config.toml
num_hidden_layers = 13
hidden_size = 640
num_attention_heads = 10
num_key_value_heads = 10
head_dim = 64
intermediate_size = 2560
vocab_size = 50257
hidden_act = "gelu"
norm = "layernorm"
norm_place = "pre"
norm_eps = 1e-05
positions = "learned"
qk_norm = false
attn_scale = 0.125
bias = "all"
tie_word_embeddings = true
parallel_block = true
init = "normal"
init_std_qkv = 0.0241
init_std_o = 0.00472
init_std_up = 0.0241
init_std_down = 0.00472
optimizer = "adamw"
learning_rate = 0.000435
beta1 = 0.9
beta2 = 0.98
weight_decay = 0.0
lr_head = 0.00486
max_grad_norm = 2.0
warmup_steps = 218
schedule = "wsd"
decay_fraction = 0.259
decay_shape = "linear"
final_lr_fraction = 0.0
batch_tokens = 65536
max_seq_len = 1024
doc_mask = true
train_tokens = 768700000
max_steps = 11730
dataset = "wikipedia_en"
Each number is 500 + 40 x the weight over its row's rms, rounded and kept within 0 to 999. Layers, rows and columns count from 0. Numbers have three digits each. The size before them is the row's rms in percent of the matrix's.

# up: layer 3 MLP up, 2560x640, rms 0.056, rows 1011-1053, columns 320-479
# down: layer 3 MLP down (transposed), 2560x640, rms 0.0334, rows 1011-1052, columns 320-479
up1011 096:529438470476548522413447541516526555489473419502447555559479509565484528470512458464472485543479578521520528468559521491503555552485435548537430477523488537465475530470534488512503444521487513505445569471496527522508464555451456478512460475536448549479534499536518425447487494491506572570510529517457428536515486507498512503484523508549437495457515487472526421426468495520509464560441469517540475488458516496481491513458446556500518454436515516544479522532511512415526508491468504
down1011 088:517459494476518506424503497491451537454426434523439585533485495593500440514515564520476553477485485528518477449457488517448546528505484550482480468565459550481447543468499515490477532515520476480418547501489502542499469488507517452506490556553500621492513502553536479503561446512487536604485525587500478517516480544484509528469551529492429505501485530467442496456475462558503444502463447508511507453478479572523468527359473581495549481479483498516468557550491523530591524491447554
up1012 100:513470499456543528455453562488488522481436449487351472545480533578469490473502553450404461491485491531491517452479498492488533555489519539502473484493493501460467530519541534507504524538482487511503562526565481507514444566461450530488441465510485534524497513524512490516543517490543528515477510520453469486513514460472560512505499507530438439501485498492498474476545522527451473571429473511552510461487517457496488557408423534481542455470505488564453471568492577492468472524462486
down1012 092:471518501512512472437522546472520524432421478488477478516485500543519508496542553494444503524411529539476505430465509495494578513467486545476509495552491534484508501496509557470437520483498484500497504527503479519542460519498457479532464498489456480532498529534501481515501480544510530553502445530475581511509532512549512518466496458548476540495514447547497543492489489532511434516434499477554461480522511527549446533410497470522526498476509521590495491602585535484474496478479535
up1013 091:561485495453522537479498529505474507473425434486396474491512526585511516456502530505462487505483547537538502448466511528508604497484509481556439498440475555462494516516551562488464492553532486523506530563505463522474470559471472514558468440577478562552519532536507470482558498482497513550487486526465436496526513481476480565468577558505454530490498491509493471497479469497497465555421477504604479472484539516495518518432436508503493431502494528519519510553455516455501453524464505
down1013 100:526472516491514515484521542503477501510421482495499506538517511520531444448526518482487520503491486509540503470467513506529527526417510503455458442505511526519511520465490520503471436515516445477446529493520495524481449507528450516540420501452494601558524499525543480476544448484538530561518541548481476479545468490503511491538533485501489490551459518472485526380408487501513422524450481526484536464469520454437458551432475507505556473487472542498489428501498460473521500487452501
up1014 099:500484488418497484485533563481527465508470482471429476523530543561464494495502452470441438511444537485468531464487561506448502521467499529520530459511472566477539511492476491524507580496534498491452533495544531524534463548503440503518462501494458537536482494498489487544479509518585526544516490487424411520534492440467513475474514532488436472452484501468446410500557491575513478533486483553480492462477516468520510529421471486542533487439511521527498521555454521506453473525414476
down1014 110:462473517488588489456497488487588485470440508516513539517513502598435471506551518560475477547470522498437520579544508474439491515474481528461503479586487535536444494492535502475444546497491509513474531522456502530500463476533568411530458443487501482510503503484477454515505509536515529534505497545513547489479481529428530590424470455498509521516529487528514518410518501556571520463503451492462502528479551487485465410443500449471512485445520507551504560561541396507480465523572498
up1015 089:542448496483467530451504550567447531459408459510425552522533532593487518446482565437469463528459527549505484487541492468474545500448458547487472453526439540450477613481522497547524531530515504513483550540550504512534482553508463455508436494500417510510520519538536488451515496517534494541455504514480442479500512539510514509477518494525446465427477491529483420489454514553474465547444463548490455505448486519489492528408482513534543491422503491534509506563520526461496505539456507
down1015 085:480520450448481491455510524466490512474365482523414489507501531597550453464527521520466511512511480508487505454466510505480556526482445557466489481514475550461450555475524559531425530466539510485441554562510487546510523516534502436519468487507474565566507524536522468500523488525524517584513502537507495521511501504492508504494550501578429513499509511498479495412496475525483429500470460498516482490489546489525468551399459486502579490437474502522483488526501489480506482480438535
up1016 092:578477474424528517480479548518433504455415480524435491513526540560505491495514561451486519556430494551500500474500518479529562515457528555504509466511465524471497557479512571485484553503514510508452537518528494528499458526454472485558443439534457556507477520579517457487557466502526550585486493511492436511529503507488498523556496515545460510503492480459498416439496495517481474571433480531544504451444572453505546546423429498501547439453494479514481517550498513441479485550456511
down1016 086:511482510462501515429502562462478523460391451517423492532421544632512435486521535503454500500464485538491517429451535463507539520489470553466464454548472599445483564488509585483426528507514529541483505546539471544505440560503483421566432497489473553541510528554552449523572449493512565588507459541458479563491526498486536503516560486544437475485481534474470512427460455553523404495484480514527453485491556477513488540413477496497557476436478501564526451581538512486517461479414531
up1017 113:547515486430469541515539547498522435508514519557493570456468540519424498500462522405478441519472479482536539468523553492551562518517453520524529502457542568438517497536484545471475505510558499488449491469533555471496481512477515451472476445517488469473566537628457477507519621491586528516467469532477435470480533520533486471486484589468429519487453537471531442452499480580500485594460500527559502562452520519503589511541470505528503538469504502471442509554431542509504468547480509
down1017 127:478546543543492511503503492507535463474519497530482449402544550467512539518529517498445496541454467526513521506457488519500511454463474553454540517492540570572442468511447519502494535526513482531565482452532515547486480467452493531495536463511540528486497491570549521563532535495507495473498504403516563533461476573514468508446462526493443547502488502473491531481524514515512535446505506465559487465524493559497485540469508462506558583505572576504436465485590486433558515538458435
up1018 118:584523490506536496481477457526523484474480461576484404527517575507412521521518541454396505455463481489474502502460467435499480527535519505510457553472521494540519546426532561569469518534547480451482563513512469498503538539439501524454445476482462508484483504524472483450504561482494529457517479492455377493563495478456511590556584475576476436505529467530428492519506556503446498569517513474518494466520453499522482474396409493564505461511482460520515493522487512447432464524478458
down1018 130:514471501510485573432510538549524527562442447445467582566498559401522471499515513485508515423531527486483515488520461511496520491476540539499527480473462540520489518472468481443522512512498550492457421481519457476519397577498516427454510500506470475470550449564497436526503534499530531511494474496491485450468476496563494489514484457454554538481489576512498484435491468512409514455593449551544569521400473417467498503565490518441559465379496447525498489525484529503529495475499500
up1019 086:491521522500563477493483538485471487478463445457449496499548544552575429476470538490464520565445529582504500475462521486394541521476473518505452488547463505429516539489471518493514530532530487548468569489501502495535451572511451435537430479520438548559524487522491469480538455478511601487495524468464429482516466493444525549515529536534469504491523500499555469477519524520502500564414412496490474441461561417487501530441434535538565504437533505530471463542471512491516474564466468
down1019 099:464502559491486512386514561442500538461408418468450494537504541595472475490543511466468534495492526587514445475458527491423561534475461565492464406579471547483506544506542555510461504523500486534467541513523479542521470545502495473516463530490453478553504525509485476487542451562560559529510460528443491535498445520492502471503506519493452503532510480483472530443452478510516460533406444548500438425479517444526476546394484514519529500427501502580499515588555467490552484506476508
up1020 085:513460516463545526472458552499472503466421455469430535525518522572504477471526514472475476492464485518526481500502534498438555532481539537495485468485472592460507555488456487517490514522531503525415518517561526537504450500450461452555428487550426582531582492546504469490546481502546464604476506527459408479492489503492519484502578440488459460471485495514520423468512506526458447551416511516520437498484501497511490503468457559458566467433487499535470481503527539441522490562463508
down1020 088:500489490489482499433505576475466544434365470467407514500513500572519448482538519524460549516428499499491547422477516500505576595488500596518476456514446560460463573450544572543444528495491546495468563537543498547484447513483488431511483480504433578561518533543507471524524427514501533529505458514499508566501551506518490456484553464552471507500473478496500498453500514543540421508444473533511455493490503493514437547414467502491539490415500496576475447506506537494514481494406549
up1021 094:556554474489486515464512545510469526495447432514432486535516512601503520492500520506456531503500513506498509480495520460485602505447526516520438450507456596394519534466547563475413508536486483518446514497471501558482448558450449474538463472569456612519534526497509444506558492497552546563451484502480400514523564504507471514531509479570511510510502506499511458478483516532549478549461469471537448498479471497506515543460432514505553523453484479477519523532493514436506507511449529
down1021 082:538460521524498498445478558441503524452376418438403490508436521583491452479519546511418542540471481540542535416495478467468529538469491523438461479542473580459452578498579539482446505532487495509469570584497475547489476516492433479523450519537453622584506505532562477491537462483468533501490481554445468512509546513467507487483492506507494501511510471512494486430441489525537423526453451517515496468484516477518503557366456508495535470401452545535519405534537449491517462480404552
up1022 117:477534508524504534457425581475482498524442495494445470502624545505464491477482494469522533525469451551544519452539562509521517469476558471544528521463505523452515524504480500454468449459497491501502493479540466497496390469512488446470431450574506597582480523551487475507492498471543442538439503507476464516453509513543503497522555535557581612543533514431506418491490461522518514442491526537563528450491496447546469542546483541516542522505459518508488530465506491485516512461527541
down1022 133:593540581505535509484459519441458568433500472481508579465445423478605567453422484513520400546534571525462478518506540529541466504502494517556517469587489505500495469592556501493489452499458459528414539498481503614527435506460487562524495491488487496480543524563510461460537517502531522600507415515487528535426538525498454496568466549540476575523485488477545513501523531460517521442507460460453485547550496465590470490499493519501516507493458512520507497472507519489527524497572508
up1023 086:490468557457551465548517549490512542435412421509482523495510494562455483478494516450463536571440492492481534472468482435551520513465492481476396479492470581440503514490499538467444547510484533529473542492531507449498471519412449458529459488483492529532525558539517434505477476490473538543412488531498443549492535515545558539508549508516450522496487494438495486444467528592533482515472478581477467531521563487551462548438447531443516427455472531530520487460553518475470528467444446
down1023 094:487486587510525467506511506512494490484440480472498484495508485506484465469459525430484494498488477473514512402508487475489517514481513513551500504483481532454476534514526477497483516459499469525459525521519503491496486495454483471528478497484454560512492451482487456512499482422518537541486454495444508476504528527476480504495499483528500498518494476476539468434497532484483541534516492569527451497519510488477514495437521474500475458501498579504470405496506510524539526509462475
up1024 089:502523546452501514448485532500450548437376444503440487536540544589533456456497534469441506526509503520527508485505491476510563512469487534493451454525443527442447560473546537493468503508539499533454580540518516561460437518487460496516478438517486555517541547542530491485531463488544531529464471485461440513548508527484463515474548495573476529486494470516482426491486526513485489562429499520561488522490470433545493537446411541501549472456507482508488481530501572434489476546439513
down1024 085:512490459489490492446497537484486506425370455484403469538484508615529507465525518527450512524474528527514493438446481501503560521474460555456454452524474522499486530481540546472471490510470500516445555545531499543489460514527494444506452471510469563524540532562525453492541454518478551533472491518511509522507521482507469505508561491552491519489502497501479480446462473577505400547439454523575497446447522490480478540376447492514523461426494506540528545528558478479492446483468539
up1025 113:506528542536503505434424540487539478468526457480485536521574580462420501514490407511425474503552535415518496494505520546507525483490445524548548497503486459533497513506507394508533493456475482486462531480546553539443465513519462526440479483448452491522480504587517518486465488500481498636486496445474482486435543526501446507396521484529481547532496515524457399426520476535489491475477474547543518436527511494552453574519471491426441521470515491524522494496496520560464409481460502
down1025 139:541491467487493523512491419494543467485460584506516480485448456477504500477480512440486496475470468513526493512525432502578483493501500453514551506463476540564530472531464593513451477503556481462526460481491457470506540416437480480539481477491421535502475526475459437440576450501457544501425481547516479516565470459480530560478556508456490430498479526501504545499495487529471485509554552532517486503509414603491484442456593496512551428537530516447535477493496489450531484565476526
up1026 088:518535526430534529439482496497501555501500533477496512577528547588480513526470546505459441520525478575478532458499510523478562487451543539532515449496510598416493494498507562527484497447540533527435538515544490489516449535468477525562465454572426541516527555537540480459527483475476548539500464472474388507483530492411512465495529539533477520481485505532550493420450488537509480594441499499526441529455483455512527533446460531524536480455497501488460505514504518448521479505500509
down1026 101:494495512516498519463528568492494560464400409483460557518501557536522477501538556477466523470514452533484501418452553477467561524459483550413482456514515584439488504487510549531428523475492499497443528545474464478491499510454448479494469482527513495555548572527526487486518498521519543526456479563484444544489520560485516499512539510554474511548463536471486524440413491546522438537466503582559502473505516503506469480451489482527539475369469532538506505528455511494508469450444512
up1027 109:535527504525504524473494496509553474423411431517457487535502489553460505515461446437413465498466474549501477494433513484468547460468598490556467456455508560548500542492548507493496533550502517514520451554501515403538543489563492464525517522492472503470572508479553516454491563509480503459481496483488485471449527496552437524528556491535390470529470527550570476598541498618456508501555555528468466569562434517522545498503507468471449441511450503522472464492451510517491556541489513
down1027 109:469514540469510470487500478480636537492507484462558471478426502478545456530520452489546524509542499581484503472498543489534581497568470471497543482454496548546491524491536556525498478502420552442497515503516487435492577479505481485448517463507543511479471517507473525478545547516462542524523508457451520481543487576530495407526457485498556552551493440434478518524468486543491490436521546571519447520459537440500544542422521435532603538479549500487439497516419511470539455454568534
up1028 103:560432536473474531458447505478491504469397375503444448501507553543472504470482563475407470534489494536512472492503471503495545496491515473499483467590493539470469556496504478485462536532538528505471547508532522554487381557460455464501457415555466514544489504467530473509495504492515570598456527521465386506486518474480505496510496450531463501474511515461496504448422448520526466482438474543481452473521523473496457541425458459533531480480479475547527494585509578466485445500447485
down1028 090:459457558514558464424478488504549498514417527473514548537426519597494494432535477414551561444507505485531501496538480560452528518507496572497479524501504596485478474451518580470488538502534513517451522511509491526521490486515460394505525504517468571540528525566525483516487564527477496554465492569489525527507510512502480430505566431483508555540563474500497551442471545601484493452459519442530447445511515466492481463448496502515543501507541498497518512553570544519510489439454552
up1029 094:517494507450472505483485561525502460445411417488454497525541584593473510483506521464467462563505498556501514492480524481499518518457489550495438439503486558490517522458508539509478513533495491493426547561530509522489432559505442465487455491553511552564504504516475484525535468505547527548549525486493442496477483468466475579475535505532493492499523494411481439514495512588437458572487490484517477490476545484521552525423462530498551454456510504552485490536510532487488464512442486
down1029 094:522550493453486487463467572507505520470379426481407474503485530619539464462512542480442478502431482515465458512460472491475551521497471585508494474542465559496516540479518560536464529531548523501421561572501533522451481523540520418463405483523496632543532584503521508526523471597485515541543541536520455509518493464515479495479507433502477520487549467494506482494483463547519479512502457494540448488506544491501472505402432488509568475453494499551524549541530510442481486484497513
up1030 089:529494488497493482507517522486453521461412450480473494513564568588542486479492539518429552490438550530522514466501522516476574527450519511531463466482444560487478522527542502503530491520537507513451529512533545522489449528452450523540447501512478611537583539527534524497540501498549549559516497509506413495526487511537486482509549494550495497442470510520503426439474508546454447572447477528543502511509545480472545531439447541451532507446483483556495474511515555433464459541480540
down1030 083:539517511492498520424493544515470503432431426479442490522488519567513497466544579506481517524468492500484510388494493494475579561491450510457476463535478537491487554488539517493431487498487503487490530564498515499507442511486513491519441460529474584538528544546504446488523478497488575553491457519522512512494492534520468494499557479565445535484521505491493493409477474552556402523462473512523453497458504489512491523389445531492544479442464535580505478560525496481487492497444551
up1031 103:575414530490509472507454543508511417401451558467465483446458477499449487621472463425480494513455466529509541441474560461510506492511578519522410476488487527461561506526453497523483531518498476516497500484530465564524487537453491433512417496492429530500530475466523461443469498511543524536492485427473417549512519485537629548523539479510519500458512431551471538502547509465488517519510594474504462480444429476470506540500466508515559467496487486499577453521494530475510552507485475
down1031 106:489475452543476561469498556549439483489514528497516494459520409463523544483483529543429545450460413482509487501536538468527564474516513461512471562517479559428502488425536531510493502502474497478464460536562457435513504478511498554453508522537532499545456523532501542524488463500425555505540520492496585537547504490420459538545474586464501472529470490535550564491444545489551479535510492544486498496499515503463515523406520549486470464487453509499531493540419513492527447478548437
up1032 099:498455535473531516498437506547553481488475509541487529483423503538443399532546504501483514514410482506525496486570542466469488509494468523493534480557482506521536509514468523490403512490480512506470537461472538586480533468512460483512476508499451506545439536490474564553535470489455528501474493464507517526473517495489418510514478470473524485488451480514478519522489473472585501503479418457522420515520447475494473504475480613539446492474498470448479539543559518477491542494483463
down1032 093:454525471551517518453483448516516405544475470471525608578500510476506474517516495551430492465516498503459506506490416520501528517490546503503539415483489500545450521442483549483476489415528503487499458490464465500499514454526538541525545471470615499510433503473495424516454483488499467484546477518529474522492512472486528497517426509518491498489456568474456508463512507484495477485575460583507476530537542494477506457456424504483504475533535515440492520447518439561492424515488439
up1033 109:533421510473539481521403472524512466440370540525467525446559533580509546560471471469389542544489560532537519507557507491536475535477525500582445439575464494486541568509485447505442546572524471485481611521446524499495510533467460541560451503476460513474397545524513469510469567516532529447495494506468390543446525483511580488510516522494498479502497531552457482483548474485484485489513467472562429457442520352503578498421460455482492431522474463521456480549537494418502535514474481
down1033 120:516515575490473497550524528493476539478499533488530480554544503531457503521491547502510518546473532465487520506457485505496447504576538484520520561493514508462483556461466435416518511495571482486557501511511516540498413569493495548506536453527519519476503612539549529540568534470483529486510417472488506504437488487480560512524391506460447494458533508578515517553541469511523520507495490520447505530481486499510472466445519473491450475489589394502452475478446448489438471557503533
up1034 089:524483519488541519507492520503447527448408539495448500533510530571511487496468542464444433515479457508461501458438522498432522517483522565488457488521460560463512507517512582523460477516504505522456533524502526484482469492455432524549436467532448553626548530603543518500556492498525507540492495462462418540475490510445530480497549488539465534486461476497529446491472485549485488503445506496543405492498491460540507545463484556531541489452501483528536469569473493485484499461463545
down1034 084:466508506487476496437486545491477482457378426520406476529500556588525501490523512534459480516505486542488503439469520472458568479455473522461449479537465563471450573495531556517438502479528504524474516560507493509492467525487506454528487519521460560539571510514550437531522418516524531563478491484496510575493477497472544527516554474576413530523536546517482523397459447543512440521472487488540486497487503459494477533372453487508561475434465518542531518551503553501506493471417535
up1035 089:524489538470538549440492562499471539487418431479422508513495538637502486479508533430475501507521463527498502460513486478481531514473488526509460463496439560442508540489468492479491480540579530482473503529553547558517441543508427468509415475519472538510540516489522435468531459491513531546457495495469421476519511511505488533491497478546440515505503499501474438466492510537453475546439474513498525488455530410510515517450413511417539477461490533486467498507506549469475462550479504
down1035 087:500508497477502505444504548470436508429388434445410480512495504582538499473530509507443505525466515541492477447473519488467558515497479543436497478516493576462466559481559520509447508535527518479438526554503494565493490520484520438506441518540455540542516541541524448469532429526510563550500499556493529551508494468513523516528537477551449514489541470455478503432502440498516445540447494527541459445452494497491462558423474523488591467436495495537536505543521523470495488495437532
up1036 091:521469497490476501475450525515456522456421452497386471510499532604497508508472496431450526516496503512494525456477513503479573505478505537517478442466428530498474562495515538443503483501487508507433534507556506493474427507480473432504468507451472530560486544603531509469533528463551497563498497498498412524520537516513510522499532496544467495476477477523497412477433531547468483522421453511565454479473541461481476547470462529486551485486492483532516500530505570445515531517430551
down1036 083:513504488492496531423512545471480496437455471486430484492508528608534471534533504459453533488495509518496503418487499494500551511509484539482465472517491614483485546490546524526437490490531487474455555532515477504500484505510509468514444500495497542551506519515536456469543445533490542542506458547494520510491499492503499491502546501547467472464515467521476494424461489558560426522450482537518446470486518505480472524450455550473535447446474492551521494562509557489518468470465550
up1037 102:545495547445467511476469542499506565486444450514450447553517539549497519540477540438437485545485487524477491506537467435500533516511481541526423479486467558486476565513486571502441517557536506493449563520506490461448423553460465470544479446547520565549533548521522453555511484507530530547501498496465419506510510480502505514515579468540428478470476501447446447467510498536504446551452487502528455521511549454520536558478441524536568437514473466528495476578508533418515496428397507
down1037 077:541488443535470517429526584578486364485429448494426482588498574550490506528470620495446521499505512505443547529538555485450577548419501510538467505551460521469587491508467500551514535433533578508474523511543585508536508543431435519530511528576538429549535526426542511470500507521438540538500534575478478443448546481437516531473552462514538491486516472442465498500388522495535432563500512502475570513505426555531488547543528538500500533550449523480517504490610523469463563491513561
up1038 101:488475530465547530462494513518494524514426472513441470520494561590499491498529532479487518512463463538486505446513483481489630578554523567528475451501446497497451511477507552513430541517510514516428497504552547522454459512501452445520447468517466557464502538539526452441538534514525505588491474469469413523472518462543497479532516500514438503449491466439506502503519470515466415507421496508510458494499479522488526521420451560540549428478489489512477507558478530434506453482475491
down1038 062:462544517486476459545557517504415487491489480490515506496485479536528485537521572478499592468536515508530471451550515574451546504526462483552427415457483470493478468465489517520509506519451492500464541574471555563503495503447546609507498479523477475521547513535458528557570442485498563480575461547491464485488471514514445429498542455500431499446575441501481564445513473569573479493472444488517555449535513440474503557469426522497541503461489498572496465545534495510521442582487498
up1039 109:531500536451523551428473544502541528472448485509425501525537561607471501499479533420439449547464543548487503483522532485533554518502501529522457423507487527485482550488521528530455468534557490480457543542503507520460460530445514467572480457478487558527502527555552487490533581486525516540452480505482387505472504499508528537504560507529411492479503462437484449496489492546436472563474518506527453520492495495468523512411467545463512430447496474552453502500495536468513457498462517
down1039 080:531554489489471466470379488474459513446473412508472480576430521516562558458489381481503512529504447498529502529470563522531511512416519527496543495535520456525479508468484498587512511536500498510501535489503532489512478490503459492553422526419500516484543504489508463506501513529410523428462524564446566494528466547548450481475565546506510558514510518523511502495478397496480449526524486545491459501478499493453471480482565533483465564436494477467480538527556489528460544474427464
up1040 085:526459490454512521486460538520450499419419412484424479515498533618521483481449519492452528528488496482525490464478519478459539503477498496533494471505503538463488550498560494510484503512574529485438552540526512549479444535485462448566435453529446561565510551555510442471531506476555541542501485520490418486527504457449456532507495475531464522502491507482507448508524532550444476550471518535549449487457519521473475510438423512475528480465481495512447516510528552475503446494444505
down1040 087:502485498533485535438522519471469478487389446483456501514517511583529508499520505480456537528470513509489478451532501455468551534472492537457486455535475592491456553512572570490429522458509486464472534537524472533484476519561522448479442466530418519525528514529466434518539491513515536534473463547486550532473509493492507524451543448568463502499559490487498497437467490520509450510430478523514467486458512508510498517403503474465535471448479517598532510540543491471477502489477555
up1041 112:556525526498487530460427514505543477519470506527474470470486581512439405549463426400515471510470465532505536472433476510523531446473558500544454466507482419534576443484441429453497545499521473516526553477494511438449524555422479493527485450448470523514560545577522430548548537496588447516407492505483386493479567541521563525521515430491470517508503460506542493536473470488480506527484556475517432503421527459467501552473508509529478525488498540563488492451585528515443415495471491
down1041 130:475478515558524555493420483492454525522479548529501472552479441463539498518506521411499502507519408369524494497442506553440564529491526530486453558432487492464515437484394510487453490501476534483414512470541461535499570503473487467472480540510493427488496529490509545498505470515427560546483442553514520490491470476481537498525536498512533466516536539547551478473443525453467525461597447522499589549537471512441478437468454552438458473472457573450516456511463478535487523453535533
up1042 113:569468474447508504452532464512586422475462479463434507555562573516495467436510488383496507487494540454522518471454508491487499547526479504564533444494503491521508542497440495496475472504539518498467532509450483553528542569490508513481464413477428520525414499492446480504479616492559526516460507432486414545534544508483471492498510459455467533511506497453618376503469469494481485498534488448536501508476587444461512524463491501502510523526508528544503461570480554508467438551464472
down1042 121:491513531481494527541484485431514503488465489485519441454413498485532499561506530502547486461530561476549467505506560532520493485509484502510410444442535465532429512499459377560479554456524502473515561507526484549596512473446531502482542487505516512555477431428532491483526506498479459469543499547460393474499489446489523500478520405530497450533534644457534479510534512492417511451507438508524558450464486526475486475467413487487496484433545565529523477585480509547495555397520539
up1043 103:531495508502542507467450476472534533490418477493408483550516531576514496474503528447506460497454536511512500497513527444466550524461513557509474478495477534489457525483543532508467526527572517533444534539493463527495484562466465477528440465513456592534516496601493432456511549475483543523521492531509458514503522464486462491509552494557500460484471460468509466494515528552475486521435504525529480486489464430519479512438450496505523453495483491503530500534526527423492496517435516
down1043 092:523491511541514473505457524476443562478399514459489553517425599579468484458447484476518489456466532487522520506517471533490543514492467512520504545478472523496532539467576548497476476550467521539419536494454478535537471493549505440498475485506515484589556473548517512473529472516480526510474526528478511482502540498458552496516551508507533500513507536535502535402496467508488425604447550572555490514426534447475508526383473550573478434444500470503495495560494422494544528495445506
up1044 087:535471499456510531467471484541470544450415439505438503516518575598461466488502571480427459549465496505479527463504488477554526538474490516519519454518474509485509500504465513502471528564507498532432518499505526512496411516444485500531465482543469572543516551513494507497549503520513521504470508534464467520518512542474463464515516474547504470475524574436470433473518522543486503571440457460553487510455467514474516541432475544465508489414506492508441495517474562438503476434453498
down1044 086:552485541468488518452464506487470521458379442513420484525477525622517479518525530480465501519476502500524474425478500416479575501471465570467480478564478560472468533485538594518422518527519496493471565521503500536522448530504527432523419458502479548517526512525492458495524468528494529575520495495519493536495486502515447513489533497572470507525538481494478496445478467538549445549477494518511469491472464526523495551357456534492586497435535507534547484549521537489520473470446531
up1045 095:539458527502488495459454521512404532478419445538427537548457515582489448494464521453451541492501491520510496457471468527474523498441507543453520503502496602471500539498542565514442523506513514530422505485465493490466448512449494475496466468535489595556504512533550522473551513486552523571511505543480469509543474515423512522489525450530419487552494555510487444459491530551470479508446550518492440513470529466456519528471453545512544477421496529543449485488516522470521433527454496
down1045 090:489466516539525510452512568465446531529457442481475528507534515584527479496543531502508512497493480484509509407479500553479584528505510564464462459531445555486492541493522546491480489508473477476427536534522507546474425559504533465515492513538501584579481481582526453506515463501501557610466492540547471519478498488480503499503581512587407492514539566502538440459449443545524483476460493515540465506440531496491495521346486546489533500447504508532489485557529516458521419491492517
up1046 099:506491535471534522412490522525520467439426439532435461531495561568493499499499536448448465532479463482574534514477521521473555580490512488504441469494523541498496549521584523508407494571499495528459563539524432480466409538478443464584447478552502549543475498510495463528538566505523533541447478485467426518498497464487496506558572496537458507502483499496518469485535489545468465604446521491539480471491586490553540527363456519503514416524499524523470491574476508459516458514458517
down1046 101:461451501527530513467488545554473480446465492496431511556505519544520527480521565521479509505480478567548498460490521479459488506507490550502469477470475511502506520563510519543464546488570477471475552499478461506534505555543474472510452502537479544541463512514522505518566489497507482532511502550451528459484481462479514537443438526521486436548538481510482463454454479506514445504553504540472476511478499469510529440442466505489524428437485521508526458518502469448481463521532565
up1047 115:590474473546477510429475503572508480515416540488507473500498589571510466537495459485445478494514545523501479479469441419552481522483510520475450517544451495482525493498496486524541506550529502460519567519511459481555486464444467507526479390467434517520489529543504539480493504468587546544522496603485447522461510522523523559451563456531472512478446513513522459437420575448502491511536474572495481494515534448497574486435451490480473510489492503539523513445547509542391469489529417
down1047 129:434536513456491499552535559615513498507551476495461540537515473477534523489546487535557463464498488453495525515510444520495548482491448492534478549476503457471520463393431491499496454492531514463484399447507443581551488555514551584517441450501506447522532557491515530548567516476590503569493463520467549467500468436529552479578472579501454432507465477544567551540476523459513526529594534487485464520472537477506476542460531578530499538491496444571520494538506468531466498473490497
up1048 091:553474497466506547480455546487474499414439487532355524510447506616504503524505515455426471529470503519501527470524555500476527525468530531509484486508494593460529505474508520528453468556497515505438536513538511503487459518466477487542483503562469591579478548534511482497566529507523519552483496471481429514525477485492512494489529524570467527497516464490510478473519481568469451544427485526525443419513465424511542496462435519533561458499501480473472490505535547446460473517426504
down1048 090:530475517471509519427510570471504490462376451487425503513473521564506495472493504485435538517448473552501463427452524442485516551507475551479525456547443565474459547469536570523442504532543546543472555546499462503512495540438555444569456483518438557557495519556515471545529474505514518562507514509473479530503494479486493483507541479507467497504486476535481548424470456551566448541503483527558460496445505480500482536426491510526511465452495520556500471521516515515496483545432508
up1049 087:454518562458439492522532465515433531458554539508465517514469525455473551535536489512504497467502509496513480505470541503517517518439458483458567503496489539501501465514515422493538548577559516460500499537508585470576456458519474463550476517448450483457481489478543498519519526506581460568495510528499493482406507547534538420555523506515459456494499513455445473516567473541479483492536535497520449533473509477544528508457546463505508498519504494507471503512553591484508503496474621
down1049 084:520561514593517492506491472458527491513504518532558436487535517574564504519456508459542470510514539531527495548532434533547460426519465472471496521524485525502516535481530498467501492463486403552520429495540503533494500549489503468461513531575513490509513467504530540471463445502448525480478473453507516485539506493362475562537549479473508580540525456534519479554503532440493502492482463453494556511529477472489494474520488509511457483554482563494486511525495374457486580496526399
up1050 091:522464528504532474463494502485460515493439440508416535469519547623527502489518570475463499524481497530480529456507568519501502542464470518492482502517483541435495580537519527543525514549544490504441583492524531492457423544454466499543427477568473579559523544495485536442575482474510528564467498521493435502473502485470504525511532573529462444482508507440499432486501505555443440507420448522558475502443533484497508530425443549494554470459436471522442504538507537431515480530455503
down1050 092:484481501507495479452521531535475572436369452504447457535474510593511492480557566507442507521448477537485508421450480476494541549498476579469477406561448530503452512507525522516488493492497539506422586540529508494487448527448513447536421486515461591562510499553506481509576489512519548546478508569483485534502530483487510501534551507536492514508491472497496491459479477561553404509445512518525485470444490478501517562389482532539574465437466496539479450570572535488498496456412509
up1051 118:492476499489551510458442504503491512474457502505460458488532559554381501548500521406464481534445441550531531483581490495575565494420529530529517482497499490523509509541459618470446522528562511510451527519511425438506506555462486491544498432523476512546499541597508447395538485499546474469481498512472446552494470588468574582476554553529418463520506422459458464536526459578448445495504435511499454464450489534488506538484540488523540489520485494506477501522486533494477488408427587
down1051 125:513495486454450494466542460512462431481448470500499502478502495480482485543551455454465478536438524549560516424471508460435559509539441507482514472465493533471471505509570491476478569477522445535498554570483476502413482517510511525462476514545435543483519502520467526529516483512503518455468500512507487455419505491449443480477515473496481407540466535513500541484564486518505521464545460435564469489457578496491479506526461459465507545559524552506479515582569452440464488532466486
up1052 088:592460517471491529450488545492465506474426498517417494530535548587544495495457505519420490536469526544517517455480522473447560553467506517519447494454456561442467519477515520513485524521507526496428519520553512527483429585498455450546431506502481570557550519470546512496549471505502525563457501501481432507474496520494492489479524508562454504447477513498500471508488516540455447536414487479559456499467512458493525542438428532460576517476470473545478482494467545449485480499441515
down1052 086:526487519449489524472503529463510500443406466503419489524502522603522498489550533509455508525474513517525462407483520494510576512495484545449455418507504575470480556481534540500442507508500484508457555536509475512484456528504532433495455484512458573575488486536555456489565439502504526567485460538517490556496501507538475514487532523536460502480521485501506493429471448544506459553438476506545451492444486501512502536404492545500553466438478518554468478547534508484508449483428530
up1053 087:529459514458449562471496562552466543453451422482423493534528574607504515509510539495433503531474493511508524476496546505485528499484521538548474497476467572494476558487491542534489502504555511510425497511545558503510435516474440496531428447526506574534535517555552504477579460501546536538467521478446453468478480513514496465490546512517499481466490471483495464467485531547520451541431472526509456522484509478427499548438456506499545459472501512559486494545531573473489476513458519